Each number is 128 + 32 x the weight over its row's rms, rounded and kept within 0 to 255. Layers, rows and columns count from 0. Numbers have three digits each. The size before them is the row's rms in percent of the matrix's.

# o: layer 2 attention output (transposed), 128x192, rms 0.16, rows 82-113, columns 96-191
# v: layer 2 attention value, 128x192, rms 0.176, rows 83-114, columns 96-191
o82 094:152081123174152073180112107123101153157143162145155186168091112127158191147088139142170117113140086186183111116165116132159170140168175147142068078160145137069150142144124130153139081157131113119176110173117125176116133104126106174155131184154153146191147117153127165159101153174094094119
v83 098:149160147145167142149049104135166137096130130157113129079126110091204090140112157151162084168133136151173154068155155134150108106112141133058106194116084141113141134132143108145151074093130145117132102060150116124118107175121153144152133118152113112109075117112176193151159119128097100147
o83 106:126144104089082056102124098172113076161091160123112118186168120143111185135126156064090132087190157073148140182114124098127109154154143103199153108155167198139150120128064135124126147153094155086145130179111148090135127141119115188126092133098124092116148169122132117149091091171185152135
v84 102:093083170051158146124111095134118093131109103078206131134099130113119108183145145157118039091111112130096180111127177127104149232123070149146130164097057065157124152120083143126142179104114135136102110148171129117182100180136117134159135086179144108135133085160135067148113048095111117115
o84 109:111111093177104139186115184103121165160156153107111145108114124123169119105135192166104198128129124127134137144070118142126154006145203131181128079112125165158168116135103134121124135134118077149096130145095131137142115111108121129048155103166099161082153185116197191085147151196107113171
v85 102:120138134076150193089123059111161177065109094104165130091092128109126145121125137132137134198185151129114097208092146155110122134118142100188170099130157113098089153102111147153149097153159130132166104093151082159088119134094226116181146140087079176139142128107102182175086084161146201116
o85 096:130101126108187107159135122188174141192133159193129149156123119169132136181111153129135090107082158135109162081191152111128130135123177141091108172111136119144130115115152148156092121143080096160145174138073148108114135171168043142088085114166141090104124174133140110115169201105146121177
v86 095:112134129200131098048052146094103164122119130160154121152108111132100135190100167150137135121146121210172145119126164117148108103117135166150087130042075175136150148119138144122173168121111113102140129100181083111123074079076101109138137108154103159198157111138155135076092142105151059223
o86 097:126151106113116187174152135126076107069165170114066131073105065104113057088142124148131132126163127087082069103124093178110153135147090102201143103182090094106091113143150114113114105136176117147079138179083178166148189166154152170098158094128081113100116198125090157137138106189111205082
v87 096:099116097111125148126128073145128069088137104128171127155155150121128087180170066105109124134111148113086172169125146098124092126195186126193146119173135049090109140153053110166146168148112105109156095138069099136098113102155146138093138147081081118123169129128098040129158171147101131124
o87 098:202115157139099153160163189107168203145092098153136146145112138159165100062074120183143158107146152148134120042173114162136136150110132115078135107084080167131116102092178147137119088140115094175081138113145164176157142112154115112143135152164151159193101073109132134099131088084197119079
v88 101:117095129080120119106112151121150120090054071154112172144152119099113068157137125112109104095172119139111080161149083139097118166121104079110155117105174173176145104126146096163103112064146194168108081135132132170111040108081080138122154089140184171135144104116121125164178103148117152108
o88 115:123143115195160143186110155073131110115145204100122056139104127123134181106128173153104103141092097171125154142078168133132108141137149185128144103175093123103087140141124188123112126135108117123157150171078092103165167146154127158114071156152080098085170132118104163125120105153092166140
v89 093:117114123106151196084080079098097148113110093114118115130126102153106147108073093105144174074142103176181141164110174162157150102112094119169096106077118165166112147075126148074097151142128122150124153115125081123096119098109123116157153115168120146135139157088122161142069138109118129086
o89 095:084172111174137094178135164181113118120146165110085125128096134145158080117146156125136096134092090142015055129109084106150119135146126153089173121146081064144163089159146157166172134078127117110156131128147214193110180122115099119094116108093129097126108137149084149129176157153107125121
v90 093:158167151134148122140133107124135105152234127074104111078140179164170160113132084053114110154081117142115140088054168109137112040189099138176150215117135155070149196114143106214112137068083090089129099130137140095099148130135176113186038175136077125161080115145149110130144129100111088115
o90 105:155110115085097118137118087170112141099111074146213155122117075140096128165085138138143174118135177091147182164141118120147154192090157137123122079158153125126118119148076094053126080160138170142151128126127067155130141144106141128119173099042155123150152096158182104098134117115142159108
v91 096:121091102113116143123162165169141135188133193162058160040150155119127141174136137138146177096115115131063115103119090193129122124160152124146064155149137115172099102147120126105131130141117146117130135140102186155164157151111143149089160110167142199098127094163108124116130100174182167173
o91 108:155121149067148107168086036111144138133098086122164093207115110111108107098169097144069146111166108138170109131130205091114132144163149138124190063129142105077115187092136130099133128122119101123143104179114118109121083109154137129145049132112107089169092114137150136192117136078126127091
v92 085:120118142139137171094073158131180166114143094086139167109166092100162145148121084152107121147132133097126083139122108144128160129118126179155152089097075161148076088157173156041175091133146111185142149190122131103084093114099121084149135122099142191180170096089116188107116089120186166154
o92 085:086149119156119116144156067119057117165106151095125069138144123090084089141151192140114169081193075176101132106162174168103169183130079124145169166178198132144116166101078149213099131111120126086097122157145128120121176146138128139145108113191123138123062137165090115136103164157084120136
v93 092:199119098161097148159154156109136068124203086174135117112133091191113048120166143144158123088097191087126150135084154170111140146196118081148164128138153134063157127149123132139090165160113112117134188149094107147142152144119196153175125179121142134126073110163115141083182141126143155114
o93 108:114134207086071094091111112145072135115083083105153145113141194101094114106107117157135126116172105142136143124159102124101139146077159160107108151114133176126126093167124164134179050110160130143094132112132120122167152116126102059120087133129083120174098090100119116146074143144095119166
v94 096:081141157165163164103141107118104172156176103066063160157127147137167158122104098037138117160101118154157184099097197085131131049090114174158120160095146106129118136086150135101134144102117072113123164076138133195094149082098130143151087139105095181130161106108135107155124133108139114173
o94 104:139155105155104126175101119136125140096153172188169138083043095123090118118117162185145115125171148128055151170140077122147137190143139097086130140113124087137103103115145157130125104204144152162179112131128126163182096169150105122135196053124153076128084156167094108081132161095151108043
v95 084:112117151164106175081135031128113118154155104095149086064104179104143162167109058103137143085163105160079082134107089124203193122138197135135094149100118145104116163123143132116073123074150111065159109162072150110146083167133125132063146172163103140166122153124148125105102126039140107150
o95 086:148180141103089150164105149096178112079111146114136152183116062095153083109148156146119117159077151106180101172141099141079129139156085148105172140165106095103126102125077130131134171130093083153089136098111120128143114171117152145197122076115164124058093095153054139133116166156111108075
v96 101:095147143148146117089124166169186103093092120137101130126120138087159081087113109129105157192055161076127129115174140109078085146132130109138115110149109093118134153078106116109129122102160121103106142084079111164134118131152138188077108173040103178061135156126095183134151134140097133081
o96 093:172175116110098093084107094121097100139127142198114092119186120157073214118108131124213115129184121143107153074069105147120168134141103092075141122125115167166138116138157136153144131109086126156151072138160109149130093171137115130209135075174148077164080129104110060165127174082120140138
v97 087:140139139146161136183175081185062106162118066143144182104126091122146139088121149090123118145051066150138103084157160108078115096132140110100164186145084150042163127138127089097075117134143071178117140141151156159127126137171129133142106153113124099157106123170161134148123125134128196073
o97 105:096112134140068148111093180072152144120131149129184059102163146168098105157120110116119150125184162110152151155078097100141126157117159133112117059118183107191156139138109140093143147093120134092123097126089091129132107153105104148085154167136201112148119138120142106093122157101094076122
v98 090:165103094177179159145171120075103150153129115146151137098096121094122088100112087094110124128185098122131128153111198168132141089082137136129105160103176132093168090183111127125101131078160114211124109147166141157056089177153184134181136128167175153128098153093143204106125155162119136146
o98 099:111139150121097125177097103185176115119079097099186113138192137129152168168169188163156114115137174150119166107128115095132124158119153146152180106155107194165164082103068164167140120135098138079187124061087079085139187093168110102095084138076135111082154119141132116174155159087135102142
v99 089:178106154181183109151124099078134155134183108133068123101111059098110082134176077100200115128081151154146170108120144177082154152224122097130113168100139151107126134123135142146103101163093129112135114102071131136103112170185098133142106135130130074097091099140132093082184067120117124127
o99 102:127173127098123104185129112191102091147108073086191134114116182115149156121063185114073135105183107093129146168182132070121089138156144091144123083161093143112148173138117134089154074114170193150120126193196106097226152083097155090141142085129117125119134126131110136137106162135111107146
v100 098:135086092098111123103141107122153113106122084071152121114115069123130098141183162111089142078108160117153034105131089134067113101146165115150143124101135090078121147171152157167125114127088122133153091151118168121131093109168110179122087168174125137106113132203053103137100112100088108103
o100 106:139207108091160130154145116121065136102145182170089099122088148126132141124053146143142094123144113136136202187119161126151090130144093148130149098145093132162107153097119118122127155082194181157090131087141097127144122136120124091132149150124143141119160157110218121123143080153188107120
v101 075:086132114111074074111122120126086142123172159092109144175102133131163145145164105155170137113116134119144147164078209162134204186141059130145088105104123128194137147135098093142117154167150087162100108098143065095096165113080136128113208105142120164125082109090127115198129162120133169094
o101 085:168158165210140146176118155139144165156131106141112130145103170166115089135078106169092147112140136147113126128121077143128111140122184134117160127104157129087076094150198149090123107123107098131184199137115209149123113091100089156163076123115164065125148169085038142099183125148114107121
v102 092:220077133153153155138103061124151139189130134124123113116099101100140132111096134117160079145119136200141107180081068074123147094082162115159165177132103090110150111154157105139111135141080094135140136156110138143063080152107178118147123148147124115216150142151161160104118162097130088115
o102 100:095186100125107127134141183083131111043125159151162148121137093127090087178138137120127175114154162072101107144142162084110102107174104154163082133118158166141155124126109178080164104136164177093069120140128098067195154148132131161128125204130137177062139153140098076153128127131168164183
v103 088:157084167220143101143120193116095104122200134159077179107136178106106163137097167093084118154095136104154144199109072112110153156137109170180059128091188109161127102137136132135082145116137122180149074130107163191107178131156086075092106126116132099111138125145147118130097099150142149110
o103 097:106185095088189161166156037168112171173106111114189107180148122123134087143109056091223131163178139154141114094161158121107154136131123105099165110132114139166164138120130140085151098139153157100101216120130126065099106126065145137165086126134167165111140098104050111160160118084111084204
v104 088:177128192189131160122153152132180074123099132153112099142130163095138166097091130099100191134139131148177118131162115088155126068172199085139074094128136086164099136147184096134110180137148139085125121085096131146163152118095110058144082171139110107090137168126175144110069143139144129164
o104 092:121152102066128155170083115109123140110163141154138140125087083086103070119206089140162080183123147136134127099120113113111123194088078171116122189151094121159105166105075077140127140196149126160150091140135123132076090148131204168194150101130125121145151082142087129127144149148136099129
v105 085:129127074115084097148150084082114143134138143077119138114115134074156132107148111163146130176207097172109120081139173111117130106105114130123125142108153101174128139072079153208152096160151100164179120155144095098203145187129207116124142152213157145097098156116133170124114181119110071117
o105 096:106106155143106126132105164157167084101087089137098137109136127169169165185149164080073115080039174148155147166103112124126096105066078144156197131087073169071126095119143113117091117129084143108154150076128124062067146104129125158101127113080114116112140151091170151148118087111174178093
v106 081:109078189113147159156119182109133151154095138138195107142086117135139174075142129151084212105155126089125108114097045125093134130149159088141144110198153094113113161097169096144167183143177176112095160109106153150149136103137135149117093160065128136072115171121153152059129188152149145078
o106 092:150142080113126099164122125129151129172148070127092180160186165113100176170140117082243118156084139122136139107113110122174138074110119160166159113078070139159183125174086114089127128140083086154133090081198114199178143146103164127159133153151099149141140137151145060131127099089087134177
v107 085:141108082178080165105131201057139149130102098159100134063133126086112153175114135101158120156158140118113146115088131140133094174116076186155065139061178135102172099125146186153151138142150132099191110116173124167134116140103096069174154157140153106108129109117072148137130114149142158186
o107 096:159163187115123131186110086160078127121158173122107166168100122122172103145116125187071100117085149156163113111229155084086146085121130127119171092152087143123105117080130148126100124161169118160086132128077108087154130115158142159114138096132100141132094131149111102105145132106131051086
v108 096:093107134158107133106194158159127035187129158095112093180182164142099137167125118120177097141143124105115122193121050094132151158182150152137157083080135106120149100134086137163081162134099086101165125131051110116128121119139140093105124102122140102154144124168106095141161075115132135134
o108 092:121103140123118146152058108109123145088135087172151135071095113146109096088137114141056163137081117165106142115151193194089149072103168106116073110142141086127140131135165109101136079146162133117065167137160116143083044144101101129061138123122127167117111079068101126161160156118099104131
v109 090:130161197093173157129142134128088092128092088159173099104097094103119153109111105139129116086147097139203117158123176163137148152143161143094132113054162181134134114109125139098153122178121105191118117100161153168159073182066179102175140125138201163143104159108123145131103110148139167136
o109 105:077052052189127136172127171108213122147117170117124178106130159124120040152197153150131144128127157154081080129120110099120119120110121160143139134133124084134092123094107168126113163080133150080141134091072085082079209117153102094074116120139052080150171129187188149103129155125107126148
v110 088:122140159134152119141116092181170153111082143172139103120108143102071082143099085128102140163196121117144131173101114118136142105107083095101144084148156147146120101092149138137144121169107062094094136152137173119129083141107146097100106152092118095179188132136115120194119154097050174121
o110 094:091089083169101179103140158072067100082114138087107158136113132144134208107166165100187119125057148151113059120137087151114143147093125168177101194098099127170146074133161145127114154119090188111164108104092126121072166098141135167209174124120127140150135132109130107103140147138169107129
v111 085:159105112096111139106187149089145142123097142126115140104126114098115108151165145093090137075151111081109152148111102118076208123140109128125078167133180108097118076121217112171177169109092100084108110169042195108101130119087129117136177157050168129126150144106130179136139143131088133132
o111 092:167155099136167109144133052135042138178139101177117169144126192098122159149116169134178123149122133130162059161131134153146074160144115160120134102145148211140142171144122132062101140157143172096113142086184111121085150063169158082195103164177101164173107071169112073165172113125161112139
v112 079:143121126151091047178113164137080171172182106135123072121137133132083147119149214129133144171147135118116085073105110161111128097173131132099173131154134151091070096115091145119135213135142117151147133093145107147123136186101107170117117088110096147157101140207153141074107114093109071110
o112 095:109116132102126139082166071151127086159125084067167125112145157153130097148121114116140171109090115106169174140135140173124112143088079128180170101115157108137172142131124075092122044118073117103099133165122166091119199087088167105103118184092137083131145118073168161172155109103096137180
v113 098:129121161112055169091109160153068096193118147135137104096114120033102108180119190167116159109141134114163154125115157149110163131108067084100144146154091140138111072150114188126130127153101184113108149140151089163151060173186093089100144106140175109133143097074129154165082135120137119145
o113 109:108152148094134132103140089087147155106088155107138149154154124163158117074154148133129105140090076088122116247142120188184104146105145147163143166102102117121159172117106113084160172125103090104125122131119145090100181139082132149115105164161084181114083152168124111109139107140122096081
v114 090:097144158112199132125160116149158074110071145083149121153101217180148107133148143186082162132067182096131157123120113098107145167163091130126115104164127077176105109155106094067156112128164174105132130080097115081173137112129129135177107121093146192095137145207125085104109094135194130108